Weights of a small transformer language model.
Size: width 192, 3 heads of 64, MLP 512 SwiGLU, vocabulary 1024.
Architecture: rotary positions, untied embeddings.
Training: 146M tokens, 4444 steps.
Each number is 128 + 32 x the weight over the matrix's rms, rounded and kept within 0 to 255. Layers, rows and columns count from 0. Numbers have three digits each.

# layer 4 MLP gate, 512x192, rms 0.0805, rows 0-213, columns 0-63
130130151090122156135113160080180142104128128080154106179126144087153149180115161144027093128132115169125033169113094133075122168172097216073115163089137103111132163135148124147140144153127156
133103152107165109108163134154144182096141171126110152117103119139117162119121141186112077137143099125135153181137135135066164130182175121066136132138120133154139203163149147120075124048135128
134145126106144154155120120113137125150111158064094045104125092073168134106125162186054102054129144131162129127089053187143102099153149153127108138075106072153193127134122145142112161128086056
084119154174107130182158155177129142137117080167106145197060109167113144137168155110088098168097123127104119104060092115158137173121189171097120116078130072129151141133153077102104195114155089
072153179091106149095139081134090124119117112098168086127167145131094203239118159137142111113176094136076142102166162112191127100203123100154141081072203133054145117110105111157167081115142136
131111086156138119160138136077163151137161104079107086123131132163123131151068140157100142125201134120155117090083054131093104154149106138174087128155094120111110137187122088109128142107159135
097168165116051128094084114107173155134117051085092156116120138173122152221103134144138103133091107147150141136080096107061135088154132122112081167095158090124228073144161111157117113102117087
169149173140146148137045139182116134103102126093072079083179072121097051092169141056112115086156140111144117118116100157065100125165103183112182094069188135194139107164098141147141096152066089
130167152159138117179151074107116137087178117139139114125139053155118117106119161161081103179116180133069075159101068130074153126129120063180163139145099109151124142157097160071131126113097127
112131174191129120123095187156102189087117163125190158103146133087131128187117102128106197100172195117119180216163177156105160139095131128119123130151128134118117093090107133141150103117153096
074097160169098088052105175209087184177143131137150089117117147083066143127148113192135139172196158253081167129133121104157100171158091148169123077119139113152093157156154166133109098130174103
154107198135138154152132113146121134094082085160166133129144032123131114134144086118128190086100132128085114080152066090107131144172116193135162091136187148200172098134117208130130101091154185
075175118086110189135096112059091151116142113146102121087170112154144148120105093179114082161150168087077123148154130101120106142128104108122140153169174096138125131180162135136142141169113158
100172180124092140116137098153068146140174152130105139141039089138143131159113095081126121123156138130164126182143078160166095146109134118168129087150160115132133118140146182179169111143154111
095105097148094097130111199095079117087162158122164079106113119131141130179098210059110189167119097155109125148106119125187128157114134099169122039136116145122196172078092108103145130133132145
083192141174114126124154168129103128112148161096152103124100093167127165108125114170141122095170116142135116159112106108090149153138118220157123116170132131128112149169147085119122103115153075
092125173154111098132133129158083138133109144117098131174114138133124192071132116154140099160203125145156184124127070127154175151121119117140192131073115110197099139122098178154051118150120143
115125145092140149124151122145144125125152097079155055110079169131067036130103152122103145123138126180072107080089090140118114127158147142138123091131154184125129096102109174115115167129117109
145185167077103104107120140134113142175097162085120174128082124204081123142136101118132094122131150161079139127093094132142128177151165110167082138108108127093143128172161196171148123111150157
101075167122196082133145135094198174128126173167103127086095059136117173131157144114141069114146116112104102134133080087149138152165137093146124139142156132157120146139146158132117154136059083
151169165160174138148148156111182135140141147148113096117158105184156096100095140131107121139135095154131059122132160124131071121165114118156144095134092050089172138064104131068089074089110044
086101178087162110094066106092147090121138116096212076106102133059082116163094109137160110072161133146087147129030160101140102140111155119119101150088196103121130133082134133076152135127135145
107128149164114146090175139083127148108169153104129117053062160147115082171140187158141149164098176127098134116120114074085150152128128148157124045115164167171118141118117111151201090139138111
148079125066166126160144150098145155112133127187145069132127151149133135113150097107095130108137114139097185072111108170113130076165207092150166129166120119161144128120047110164081150125142142
053078145121056131109041142079189132140114177127172169066097133089136125102136166157151132145136138148127062148069089116122125144120135131116189119091120162081140128163134163146138113058126149
144186148160131142130098108159171152091175155142112066101114179128129116094149108157096146119173144110131089068103138137128095134153112152165125105119135128145211109110104171144166124151177109
138124148144089122152155126108162218118201069150211140118125167192155075142145111133144138142148183059135115089100127058118160124166138100132114074112198122129150158105117132117123125073150079
121182171105110078088108109101102191103109135176104119121143138084117116167083112169114104133136122129129164111146111123120106061119111133150128120093120113182116189117141109216174176093100120
117158143077127147115112150123121150127106117052144121159095091161127112147108097096121157154141099133177125159094067093112111199207165133085172110051146161184096142037108113118160095146170081
140147173153153106163100148152170059091135047183182139120082135145116130090184133151110130152099113120126097102110128162065121195167062128200177072162132148165117123063113148135133078128065154
083119142089160113164119104173141151132145158135130152128105149102124123130096121078113149133133183144153136158144151122151083115220139107109130155129068046104135101162152149210203107089147121
098134150101084143049046176199166157091074156122145144122123128099082183113110141141088122115160081177144080123031143136112063066182143159126117125136103110097240134087093142113136089103104176
045080136086153130114054122171130088112099120141141104158153165098082163157182142109126130089158078167130064136140106105132096123072168189114072143118133183166124132118121152119131141076142112
111144150196128130171086080080139137083071099105155168093091111104165184153098174122127134153097136067127112170119119211112098164176097111102198114116111120171180135145151091122065092182094134
150177192115139071133126138126114171122136158112116114080134107098133097139173153110162146133122118137135151079084151076151095085152112170191096091128142129109183114108187143183124070119142058
146136138174084148158096116192068151145138081146132124109161126122105155175100093206110102129163092118118107106114114158112081092190080141161129058083173076145166186133125115158088079143102130
114168146081104126129127119099147155113083199149141105101065171099122055133125170141121115162178232119129106152163111112040092155112162146153199193196098175120156049115113169085128057112076125
106116155120153160112152167131175117141128130121154099101130144150101120142159100153147187089182114164086078142182183147141162177086155119125164082135083124083152126141152103154130154168125125
137130168129076105124113140064116210141095122144125140106126108109109165197107118120153117171127115133145123135156172128084061117255134092172075134127130136121161177127167126138073123119088117
126063186110090074099169141146134156086155148150131163063157147196104076159159145120135187113130136121106103072119108125135212117105089114166076100071149153133133154186129149151092094102128113
073122134098133106071110120106121193138139092138087117097123155176169164074110149144131188164090107107148147118171057043084167125161139118168146166089130083065186070092130147091094057076137145
127127218153149160178123177138121161120116064093157140151077126161174066095160115221068140125121147072162143169136156108153150139133148143159092129059104145090118133135145101097081107158132074
082138166071080107176124129129151090132097121152151124138122167147135144149132103162121203090138129156052155127135107088157076187152104157123112136140139143122126090145141093132076061108120141
094137125081142131086114153124175167123135150155152128105107129109182115115128156093113148104142148124145103149089160131149098175153104112113203095035150090109134138143108122072159143114092105
139174139054148061099131100115113183133105104090136149111161126153126131087095120119129135134090074160131126201125067155099121106211107128109117112108141112133161184136147101157130151119161146
115151158123113086129142144083120162119084164138142110097111175125085117184165109144109109125190127107116104112111166125124098212214125123206154071127194146116149178104153101212114123138101086
156160187086065111097101098158129141070181133160151074099078122215193158079125165098072091192106148094060103139083133186102091120155109101113127136106169194139163129139125134132137112141106086
124106145088195159101112158095104106132080154097080117147094107091121163131100103125084144142123134110100097140136182152159107109173148120163164118185136193075147141128158154140107181161109097
078178144142122108184084149077119187190133139104182135075103090128156173154100160168152187111131126128098113073128111167082147129104127138140094076136113094143135115153144122146112100150147124
126131170119090095097121149154140173102143130115171141190116155117103137143123114154107149184109090153077125109118143069103135169126123120111106140120156124132172168131102097187144067125200108
139161125140082124157073109140102157180130168083108124123138143068076131175121091129112134150125147103109156150176129128142124135204025122101143154140116072153148156179137158122138140145083138
090086135144088101079023108138081110142082169176115139121085142085185091133160123108157144166074144133149129086073102149124125119104117110108090128168131146137134135132107118116175166122127157
163116172097096069140079133066148157190115116108104154057142129135164106087091098104075176087126100136139061143100145127155086163163154196093150133140166146212176182120095146203099120123111090
086120179145103153063076090206090147091091108126114092140161167106153109086100028195110162142168114126104125100148153101153083164163134176079085100085133115152137118121120121203102079113117084
086126163087143095154119196105111191095134173139131130127094119155125145112116122156169103182145165173096160126136149155120141096124134099109155122112194119139177187157082142149067102069086059
124121139074102083118160173123150132149115113126090107131073143130031141140129130171141129115147100119132135118100115122131169122106112110113123166213139148128164146115146153168097132144084164
140118152134137128106175130141137171054166155157110147186111146151088054195111092142121115105182090135169129176160100105089125128127089164075114160160132111144134095089155188108136116126160132
137129146127121070114085132235153134057076116130150126132122111143115132133078156097113137125130183097085144167114136141138123123185062136155170101089155137133101162153121108133087129131103079
106118112176094109127183141044121161177148097072126150129112161109112072143116099143147150094073104115147187097157140132122096163081137092144128153132066131116145140130128110131079106183091068
144121171089100121182134166116105121123182131089137159125095164152161144086132153144109118176115184119155106192082070159161093175156120116157129142127092209116041105149169136167148101115176101
114126173134093067165097114137139158129118139107116136126110185125123168085089076161161138107085102109133117103160135118113113139147141162157080150094121105135110148179094136137100076111130038
141106140169135106131140171079037161162132147148105088105098126125125131110154170188087154156115194136117118198144224168089181148138115115157131127089089186088120128138186106141075159115176149
110128122143124089144128127115158111099141128112181092126117136153131132092153190118098116106098170182095085113162160078115159107086145129164174098164089103144129167106126170138104157109108162
112090118113135138150131136154176112118084079121158108115132118068154139104122170147098130085168215129123153058086140117072105143154126144122115135168135154158121098152178089072147078114136138
090134157068119083148164144117073177162187136176118217099106171173128153092142116085149167131102101146107112149086090121134163127175086116090104130126141108140131119111123103159111058158155087
183179145101148094109145161181086164062125136104159090088095116109160141143122104110148108129157136162125095132091109150078133153169133140129097135134159160148137179091132111185129063055148054
067135225157168152139166106098135099073113146143139051145056048190125171180145083176135114127177177129129128212133107102116188089117124176173043096115135149131138162105108132138120139081142033
147178177150145156117124082164101141100128160142104091143140100138154106125159144170123127123151132156136072166107160133122031080149133146173082145094111122116163171162134104138127099085065104
101197122161133121157144147093169180074116113199150120128158118125155151126081170155123141110058123149062146088114141098122188097106135076132116066137135124131175101125169133116054113095077194
062109173163075092143153147176078190130115109114171194111127171070081132118148079112113078157124140130156138075123135143087148134118098058147119159145130092185123117056123116153088152139144143
089107112091183108109127191106122140129120194104152096083072058106082088125080140103179179123174147109133045143154103094133117104157108069178102127137157111126120171106123105166208131141130146
127182151137122138099133174112134143127104132218102132118144116134088179120156173097089136083142150108176116152139130116111137111140154142108150093129171094101167149078144140110108096087102128
083218112139112134146077159096148191124108124107149108174162132118077147124165133111089083117135097165114049138108117097107038115148155148120124119087123106117178110151113102121095168112127114
123161147152094139144132109148133230131108125218143132109105134098156132159144084096112145082166144166113124153113151149137123092176131160117104026137184140170181109106077091146144160096137162
077127144103161135151142162172178148150108106131145121103114138116132106147118184119071121178130120100138109131109143159104130144178146102158149123054117132096132146109209130158097112083184075
147122120128111152134119107154113172154153203043141130166125147103119127104155141187137154105111079196134129135131106101165101148208135123116136146100108120124184100148172036100088021112174077
099094151147162176199156141072210090072164161132124107105088168078098068148171178192087100136155108104150088146113146093185109124146100133160144105088141134161154123121129171163172152104072127
149133134162121109114101157103136167181088141065151159131130131176147084172145146125087112130147107074126132123124128185147128115203099143147138050190152189064198129155106175113162103137110170
151120193149172034177093181105151167187148161116152131153139096086064156150093084092143180118173090192136143147121089169188074206188091144143066089152142098111114154176104180206108136085175135
156118161083092109181106153108077162148148186164187157134189148144090125102094058188163102133127082136073109103174105141160096162199109087140081129153123128119136158105116139176146160102150119
061088157197144123130128160125124129124149116115172094115087123134088114119122180154091125107105097171151125180104123140080212067095174163123111120129080163126105126142124085127139108068045128
090123144139125138142136143147124094066148141170133137139102141181119120119122135150141144087128143111129194088105158092120096144162150054136146176106127138074118135140105081126124180120126176
096062130149125118152105169100164117178137148103085118148139176105138111116195172185155147094140157119193150129142123122184144158135100073089114042141087078154169134128186147147098149173088177
076135091113160169113109130157100134141131115093151132209137061136107174154111132181100105151131146110130150125150121146086079109146092165061111158109136132148124116147188107121153103075124167
149173119157128116117154101151108132180084149134158089148088157100086144165140087165119131132170101107155074160119143097133136126132111112111104186142045100144116211117125058147141097098162176
109128133158133109083102205110103158082104168129152126142109133164134142111160070113101160148130078155016179139154132185136082228174140119158120115166127133133146141179156084164083077148152093
141124148085175169165043131121133178142158168124082168101165118108157089113097170069173185157098124152138141099131083156147098142159099101086160155094075087091158096141104155137161154115121113
131114131078168163100141107143144141114164117044107099163136100146134147116148113088162155123128097161125066130128088168105076142167112175148135219099148036123172121185148145126150147136124064
100121162151080084082140099112114089165076136074105121109068205122116092164132056168104068088118171172153098153201103162075172113183100113132138134130105115095142105171184142106108135100085122
144091162169131118207066138104125130089136127125147136119102129127148156172131108139098131147081100105092112102163115084104086157154132142132118112100138153122128051119132071090124135089104131
054098179113187105092118151190126120120146140115088141123096170083098139053153145133183177139128161133096112092123216099108170105126114072150103094145149102149142141099132124086139141171114106
089136142147127109123151133110078184133141148121132096094092094074111203150150104099118165131083134184141115143074145120171121112165081116094149088088133210108146122123143124135125105072111095
111131138118060122147070122161169164173063153154133108087119136097092161155145127135067142126184083118131101125095085165148079124181135085076171154187154181118129125069109171195127223131144169
138151141162157090082133148155132190124111153170197088169142113097115157121128136137132100126131156180108146106105090122115148076116127112149086147097134091141168121135138152148149083116139125
047144175159105077098117171157135151123082170081134098139136140128056087161143139092115133143143118086121111101087144144109164092149155092138147057117121112122105165117184147170139138143133142
122101164115143075128072155121137094114154165122168112062116192082145143023127144200074117088133124158149097170117141122099139169105180108141141099104138151166140135104139101097089088104105102
109140142105145164125145137148156119152183125091139080076039126112095158098144168095042118121156105103142076159104148161143164134108163132099108111187153176129058151137080126144153179097103116
088093135105110091113146175115093113100139102099143080140131113154070131145154166163135106157169157140181088141101143131173123138197154084166134188172141128144168187142122159169131162165082114
117093131138080078172164195087097173092121082182149124145122122155090096132135036131081110099087101133143137138165105166095174124109073105113124162155160115133116140167120136122115117132170130
109130204130068120105121167168118158095153131150124134127114131177180131122144084135148146187111138136027121171187077176110117178153129161144140115153166130100128183144126140186111132095102116
189131150130142178115092108084145145079156123122145151149102166139129112142102152156040134083113185124138157176156088080126107124167067170141167064134101136138081128151121139121105130126122083
075124166085135116102057174115146109137084220145109138128109114140115131083111130169139123109127155101124133115103074089116173096143112152144109122075169115156133134192177082146134145084133150
101136146042098116091104095112134131166122181121150109161106099112064132156074136140111175144153132218162092098164090095086165148107114151118113162070106125113161179156103115141170197100153126
123167151131147121186181123107162170084139126099134050129157194139127152127147171125114155175167180125074159105203130160092077112110152123132166151103146075116118144139113112187126098136163158
045167121167129165148129159099117113092164108173118169146053125167145112102150135151091175169128151167117147134129132119114154132096075083124090169141118091153092138189145112074111119094148172
133067135124093034102097134155112169128091153088164114141104088159117115147096129126122131115141140133129122106110101130086150131120135098096095121124124116141156162078114150169120095089130096
068099152159136126098109211121102136105187118096177074089159115113097157133173117102114135178108101174120035088154114124170097097121138116131146063102159111149185161089151134160153131162174157
090102131115136138140169134116152162147109115163146178125181185136088103168128079146124134092161109169123078126115117155177090127097115090147133168147149123178160103210140079181058069116124123
133165141088125095091132147152111187119104107132152092152098123191091111132076123076135113094080211146111123191181163094145147106152138110090150076123123051095125137122173064110149104072112134
100092148162068122087125117159113212167113132114147139106090129087130234063108157135098089174068103180098138107111089143166095117195092085125101136111169138100081168139169136126107090139161107
117102226126130128103105163150144182112117142083132193115079130044121168204085145116168153088122109133102187095155149123092171145114153150100146130092149129123131098135173176154176086095094118
127233181109110115086135107112167196133159157159124144133163127139178117118101137163148120187120125106138150139121064122141124117167107119191098086128098104184182130121162158140160096069138112
100124183089121099097100175148153179105094113131103151146097084125159149168087165138135162187178075054094130122142068153128182197169096190122163079115115126109145132165164157120121138134044090
138107158134148108079101138115120139122062157111188195128090136105115120174095106144113105114134121143182089161066121144090147116143127137110078132139137138112158198051132087188163135079145140
171144129120128121123118054086146132139116166068120076086113125132128130067075129115110156174128141152112154120143110155081141128149095110142142185124122126154116130194075108097081071087100092
106177147122108161164077166135161236150183125069170102107100108144179144139136156175111090121106175210122122114101078097126034166137150157135137088138142081141142160106125070155107136106071090
110155119088137089130163155121104129163050157126080101127116085218179121101047157144143101088044133144114085184117152144112120106131145118149217073153097097140186142085070094159107102120090101
047100171131113126167161149106150134137145142091120044155118123143079175068135090199081123067120106178162099129119167104135081079160188129170111062148186116150119100064111028095114188075094140
097109136176159106137142107116112177101117139227114125108084101137106115103154147149126158141123130119066128136107166138162133130131170151179136136168098135105119184103179173098156142164125145
080105194078120089150105091115128123110152157131134105071110155114132066135135132126131176098105189127075135130089153098157178105150151125113128150118123148130152127044123124109140103119114131
148120142109126141166143101144139152098144130194143122072091093154160111117185128151135119168072164113110095130119184119167106157118061104100148096150138109170173082125183094083137079110160177
084158167063087159172056107154129131142169123175121095130106126137162146100161189061135183120127140107105123124137132164110108140130086106083110112087158147110110111156128172126108142121133146
150152139110133104152103142130122097124099080088104100118080182156107182118139113119077213102152158140132134128092106195143174172132144123141164130087109160166114149129138153143100160050123082
057114129088126117163025132158125165072136152141129124149176119106143122145168138135098132119122140172118119176129088105068136109094153131127100182111146171164120144131159108132102130097151088
133155108163146100135094130154127154132118143129148126102150091152158166132097134131117093114157112121113157157067114167134092112113123112108141043147140149133106182132184089183140151108163133
085109111155106102171141128103153175080129115136134090108139137185180115084136120084087157076134156121119147152158171127094086142130131173126187142129116126160074128135108173088118135063170128
158125141088080118112164165099092171091073097114187135077079115150063125155103092142095144083186111112156079155137084184067170181179151105082081189157155059134155163120197083138112208109147115
087113111064156084085117118085117136122134155139119121141087150130103136146107140153131119083130107132115121136130139167093129134155110111151143163137134123148140087121132133139105145134172125
143134159146066138120052136076106147123128113161116096137160142132118151132113108100132094148147130132108124107132197132176109096150074153136146086106134123054157154130124145157075119072137070
081159156143162027096135130123173164143057113122094114152071183176110122129073142086135181164180142125158097143162064096122108150163144140112162186113119098139169141134147172134156096165092168
142119164160137138097086155140176184153148085140130125083127184080092161145189166122122113148085151104091089097153175102109161134114093092173188113169050085179113112156051176114187151093155107
074096132096112129094144162147094122127142144188163130148096126176129122141142118182148175123131138206092121111080155136123126117107093163096098150103169122144168152129168092111099185108160130
146125178168079093130118120154098145104064137201165063109142087149107119119136201134076124186170109147135138126127070140082125109149111149140111120149111134120137196094139142133117084138132174
104067161112154129134125203146152117093084185129119134139170101132017088146141148146055145170110144171122075135106143160113136156128123152116092127151128080169136151169105169156112086133136130
138115160152065162089102087111069126125137147127137104114087132168101177159165128154143130147121129173115115112062131115088098140177128109179179162167226114207135097118145128124104144062110104
112162134107146135173080095103141153091170109165121076137077145124132109131170116228063157128099103150108069136176133094117114157088162148160127156103083054138142126075145137136098114107102121
167123099130117127108083102178201143139090127120143131148092088117135110084100125144130156168169149080134081175107102150151082140166155046106149124126156102134163131110139163109107135196176157
198190167150149024086129098131111139116116124161129113104158114142084149104146126098131170163109133124104107086136125127100078103079127162137143142127113129169195133126158130152059110198107145
102121151096132169030114135063138167136162147133148097127130097126081114110163127171107183133148076104077144106121112171220166165151164139117170110156119117150187162172207112073100184133157135
126173155151153132086127162164111142067132148149129117115121141149040105100207137127096174154113142201119133148157135127165072145139074147129105118127161164186181216112152128142067086119130119
108202133092123132132164098113098068125115086119082084108101138112094167131101102155145128117123120147105052131135150113066082115103194156093099095045145158139170169113217117092126129101128098
080085145126102122174147110076084143138080166067111128155073111112117116096101116109118115144123189136073034109151146220110181164132104152131105158164098063064122149126132103064150157113168109
122084164106135104075139182116089100119171095104167125161074167125104041095098124154119141102132117194166119096112137137139140146084165146128153157100107151120177098154118110140162098128141131
169163130116155141140191130119197153138158149102167147130073155128128156059152117137128171124136189160150136111084153167128133152152104158196090150150160116110135101133117084102105103100088105
140146156103107097144154175092129117145093191053121125124130159131111095144132143093111151144116171204153093148137098151112105116100103164139087103143177121134177134122136108121149183109107207
123125184174141115105156145158090147148078148139078116107095144164109143107160147115151068145106154135015095121090088133143170085154161147172099140115098052139144207137120112120178140130147101
112160140101123077162162132139197084113135108081124063159166082175090114164137190147108089147132126081172129183113128120142090128099091131126133122055114128163143100105073101136183108135128112
076136163116180125115101106134138170091096133160138101134142105101192114143172104099184134106123183125147083187102115107149135169134154133113139073131175147123090148085126164149124187115115146
145205156111123096138092150124116194169113143151156138098090128166079161139078144139142084151074175161082069154134092146112117131157107158167156119118135082147225118107123093158108152107116156
148146148118154096057099088123127112122152149151080159145154167170144184117060139145098140135168126144145145171118139161157116105187109079195136118124104136089131129087158108117156108112086158
170036180143089135139106150079164146095144134167140136093144092138151064151122143143029138140121159143100155116115155058094167112154126125104107149135126124107137107146125114093096165125107093
093094123146119039141114146073102128175090188170097117133089166164095091123146140126089116072128147141118102082155102125132096134115158063148142135164124068182160125089143075161108145121119089
095109155161150122123120177174128157170111099161121142151096188140103125110147131096118150141129129141117082125136081066134112081225042159092181100134173105146162123155132178106142072148155149
117120171108096089068146127099134150149111123173118147142131140084111124137124116175109133115177102198168194112147158119061155129103141159099164137105136158172085133098130171096133129097114110
116143177162143151082123121149147175120074112071117128070137127178127145113107157180121118118119108147111121097140159057127096128148072168132207151169154107131115121105088141148153096104138159
141214156192144169109125125147153156137094127080084116135121182154106078126087086159089199181116126082112150146139221120097103115132144084160180123163207136087146120088138149136047107122143176
118139161201107189131128123178132132107107105104115091110114114098072131131115148125069162121156124207090130148172157086132074150145135102179148125059086154139101100107143103074142096093135129
151141123142137173096148118094168155120135110091143099111170073095144102119170167129151077046082115124145066173174121101103049136124116166151125091121148108101169113145205154143142085062122175
170123157126150119147085125071098150193135170114143069134084176118132114113072114058137129111158075097126196100162074166092074133111164115127207124143181090115143154116135109092126100121116145
125108137123191091119086116148147104145152097076127081122054076144113129127100123114140138102117160077123141144169154115091144159133118163166148177166080142122151120154133152131101206120136089
169166111097121084118092161145142121124130125138141097101130141135109129171108143085099120144177110134157152178104173188162071092097138196118146205129180123129116185102114125175124109139171119
121159148131155113137137125141121113137105102111171181095110117176125119099125111158139111149063223150148133132128118105129128041184077165122136175061104109105110091138115138186112144138135134
121160152133156126139096205096128139131146110171185106140108131094128087104148095088118086158116141101138091064145075121160099148111162177142160102091162084152134162125203112165102098149142060
120138157128112093140076156119087122179118126165118119101133106120153139121170141150146125097134148184189102156153103142074158109146153145155155091157124079152154160054114108135176134091123115
096065125119116084129076162123120154130106092164189116119139186056103175107130210124079179092092167153148121108126114145124114122163178144068097158112129170172146132068127127156141130088157081
135163189192142156133177174147062142104164161121137111131113136225108136181157114182107179176141176152131148111189114108126117123136066215126092134092120101139140170160141083139062064111212094
046156169098162106124096141152143108072122151093064048157132152149164157117162164098142126165035169138131162110132125137159124110096138169190166089118134091093163121151121131151188155176141161
154129157148147107096087142142158102083173141107084154160031182193158051158125126176085142092123119090121127183174156201128057212096156130119169099194159161132215139135162128162133119132110142
114143128144114105158113203165139164138175084139148143116064183192144149089073137139073087101076194153079147163151160079158148149079115100138072094123103149172151102179160140119081154107104099
126175128073145098098156140096170159063207133130160140103105132178172090112121126127041134125108132137110049178100118113112100158097159148089127108138128154114146171186125144166106131127174067
205134134099126107118125162157089119182132091123160118150134193104162113135135077074118178150126135099133166109139110213167128123111134190157186077144136137170080150077154135178096149094136091
093125167114129083189124129152186153118102091106136121117119088102102183149104093124119145085151091210118119127191150098072066132119199129116182167097150146168096123140150085110149120134123150
132117158160170154200102139124107121152147090182107086114133062162130152126112158151142064161134126060064149141096158103106117112178120104136094101126125070137094176144150135096126145102066138
113140120106169115134167150119144186145137096116142099096135152146113149156106125154079133123092127104116160127098153138093117202162139162108148028126168153135098154124108061173148118092160118
116128159167142111066088159122155189144158100136168126084109101110114113113119154134097133117133085089157138130106153090095121111141177164155216121148115103179156149107144100153141068135107123
058122166148115158143129098129209104162142125140181067117064112129122212152168139138178088147145115130167087150088105138144147110114197128132114075128115107140072140142168126150132104136076118
149086184114112108098162137171168123117127109150131166101150149172123111063125149069076157123133211085149090075167135157084122094111115075129142154119126120123122134134111156167094187058149150
080165114079110107124070177136120126150133146189146078130103112144110122103125138158098207116103108154161127154146108124080106103131062046097163093168162143144165159159124120125187159161110099
091093112116179132161113140095100137137136125164118120087056139126163122128105105122111170111060145170153081098107147079160146158109140117160107121165073127165163084177088099117133110170138174
082147164110167084158136098104092204106112104125136133184126147084187109107093092084165098159088144061066115113120109132154149146181154113087137184081095108103158073142116110174093183106129165
104133150099105128136129116079101211109139157123119112113137101091167148117031123203077056093143080175142128128161098087118159152116143124063127142155134141140163141160127115136136088099150090
079135143135121154188138121090122113121156076077180089139110149139089158100149075109050086156085134182113127114158150094150139130110136159154135069153126164121131066124085068102135129062121140
065133170136076136134071156115061142078143141090203130119148118081139194181182152150119095112088100145109177131132134077132152174143101089142127136143180156160154114135109079147166096094138129
087110156153104076153115194096133138096124145164104111091084140140145097119162152143175124131099160100165144119097134081146085171085155170142112126099140127116118159131124103135131094136064058
137129125114198092041169126153101132155082149057181163143081158162090108138135103087162127116079154090093130172121143184155123107184214094164147067107106083113111109092165080143125132092123084
067128110098137117079130106123082144118136168149173105080121051169141152086116128103095099121110173138120127174111099122098167095151059161147122080136155170144150123142133180093125197099153099
132120184129117110148128165158063111120121142163208123111108129136131100163082184117151086121174145109075097131181096069160163151070170097174117094121085105111121156061106117093159143127102087
175094127132141145076129176155130104088056114152108115143000136145033074096120116068108152086102102086098134131107118110185146105101164198163114148150120121163099165090131126109154156113147105
166085112121155122070087121087081124129146164122113140225105122127063083116168105103120111140118129094133091138116092089070115138187137175203117171141127126121152111140154159166123127129145087
106119140129173109084154164125145155134110143082146151099103096176111130089148093140117164148158098128107113135116077196143160214101184179091179125116094113101143128190181137145208135105159126
138104192145123138148095128144090132125129081169116115085109130104151102099138124172082138063158110174185107120105088121109139181119149155107143144151110152190175126152135106109145172126102109
075150156139140175110147108112178128133157165081043100116084150205145135073140130133121093174110135124121110124054118093106169139112137168133094104156138183077159162141149146130185151142117176
097170157117122104158118118071133147145125071106110172161167130141161134188111120136138109090105067176143148167138071151154123093140152097108134119100119084137127167089140089163095108099146096
153123177123123106169152186059104181133174123212151116125087147121158119148164067209153124108058146157126117147164123126123123167132118069096159148114099067133181093118177067132083125082169140
090121188099121123147129138148126149115113170130134109089109166174117079119150101218147114123192107150119147111126140122135122123159117124151099148127113103153195136083114178166088138135077092
112141146182132070178194149139119159138115097123172116123151072137121163135143070202122160126113150117115140135132157096117143173099139191156124128130117131102168130094110079097093091138142158
069134137155147148115116109100158129134128147150169166175161124176110147129107079109120158091118172131165111126097163155130151062144174199109153158128117118119164152053124140132147108045193077
075107170122085085144111108104147123178191148085110102132156166123113141191144114155170134104188114112081123089097122116072105180196161080124137139103166149160161157137136146147142126181141141
165117156063101133149139121129145181129165142116187153060124123115113094136168140170146086116133120142184117123143105101114091165125119079126128144167105065169147043123174066135094153149105098
074114158141148044066123118150164138105127104090164093120148067165121166141099178145101171145123101115090143138095132122148147158140074129140176057061186108043147120172136121163149119091135159
135156143143113109080158146126109162099166217129193129121171171088084158141145099115089114076116091130132160118080127139168082106154137107119108115131141134112160083140094117120117074161096136
111160149111131121163068100153127191113160115019151131157084104193072129111129097140083102127131061173155136134111116125106094144167072107035142077092143125130113118114138156152093135146163120
098087156162116141093113115085151130104153186070127234090158092180147135158119116156110117137072106165128080144164157172101135146106125149149129114112113081125111205105094150094114146140186133
171093161174113169157183130129057124132129169090168059144092104145112103182129178142121137139088161090107150168154121129102156147118143149108158061137158149093139174106180137179146115080138102
039221152087113108086091139050160179143117154110155100125091137125115120102118200107150107080118176127107108101102136133115106076197149163124140182186135115116099169128144094167164133174136152
128082162046143125108154145132137154119154107086130043145135124155125128147138098117092147163068117158124160149085123161146131176124159137125148094097158132144176214093146104156120073150142198
144073196208107129103144157196169118127152119164150156131124188114104055177164075175066094142120126065104133177136106132093090135112188176071137108076171099116148117152198153136138102130163169
128153153154124147100153090150127122126099101111135112069137079117201114074092169122082112112165159120135118163157125084089171153071109129144141141102107104131121173151124115115103149100210130
072133161129180102026133127088131131160093143127169106122119110191078157101126163063160102132101143192176132235118140132057115161168119081113152194106120180106185142138206146085142128079079185
128149131102118113146148111045131155094127154100101147108102136125076126157097160108095123078108195170154094205115102162159114099201168145164152118127141122075148173151142111169112129081140120
060144153095123074126145137148135156104139086132133159128157132131131136161099140178127151143090130103104136109053149131098113156156137127128115080137190151131146113131154118065119112146131119
167170096149128111188077090120162157156091102170118080123122086176120146094141159105136143093123178170122168100071108055113160147179154128128123181071147137131106128138094106162091153170172131
146127158107122148126135192090158154100128116079122148096127109129118110144168158134086129126154122145152130122156119108051104155085072167065167176141127100124168120134073148107098090113169095
169162143111098109090091081128127197210172141102058080120119083177126116128079136113103139125135132093131146149122139145121125106146156145118131155133160077162135186093129120137111086106093070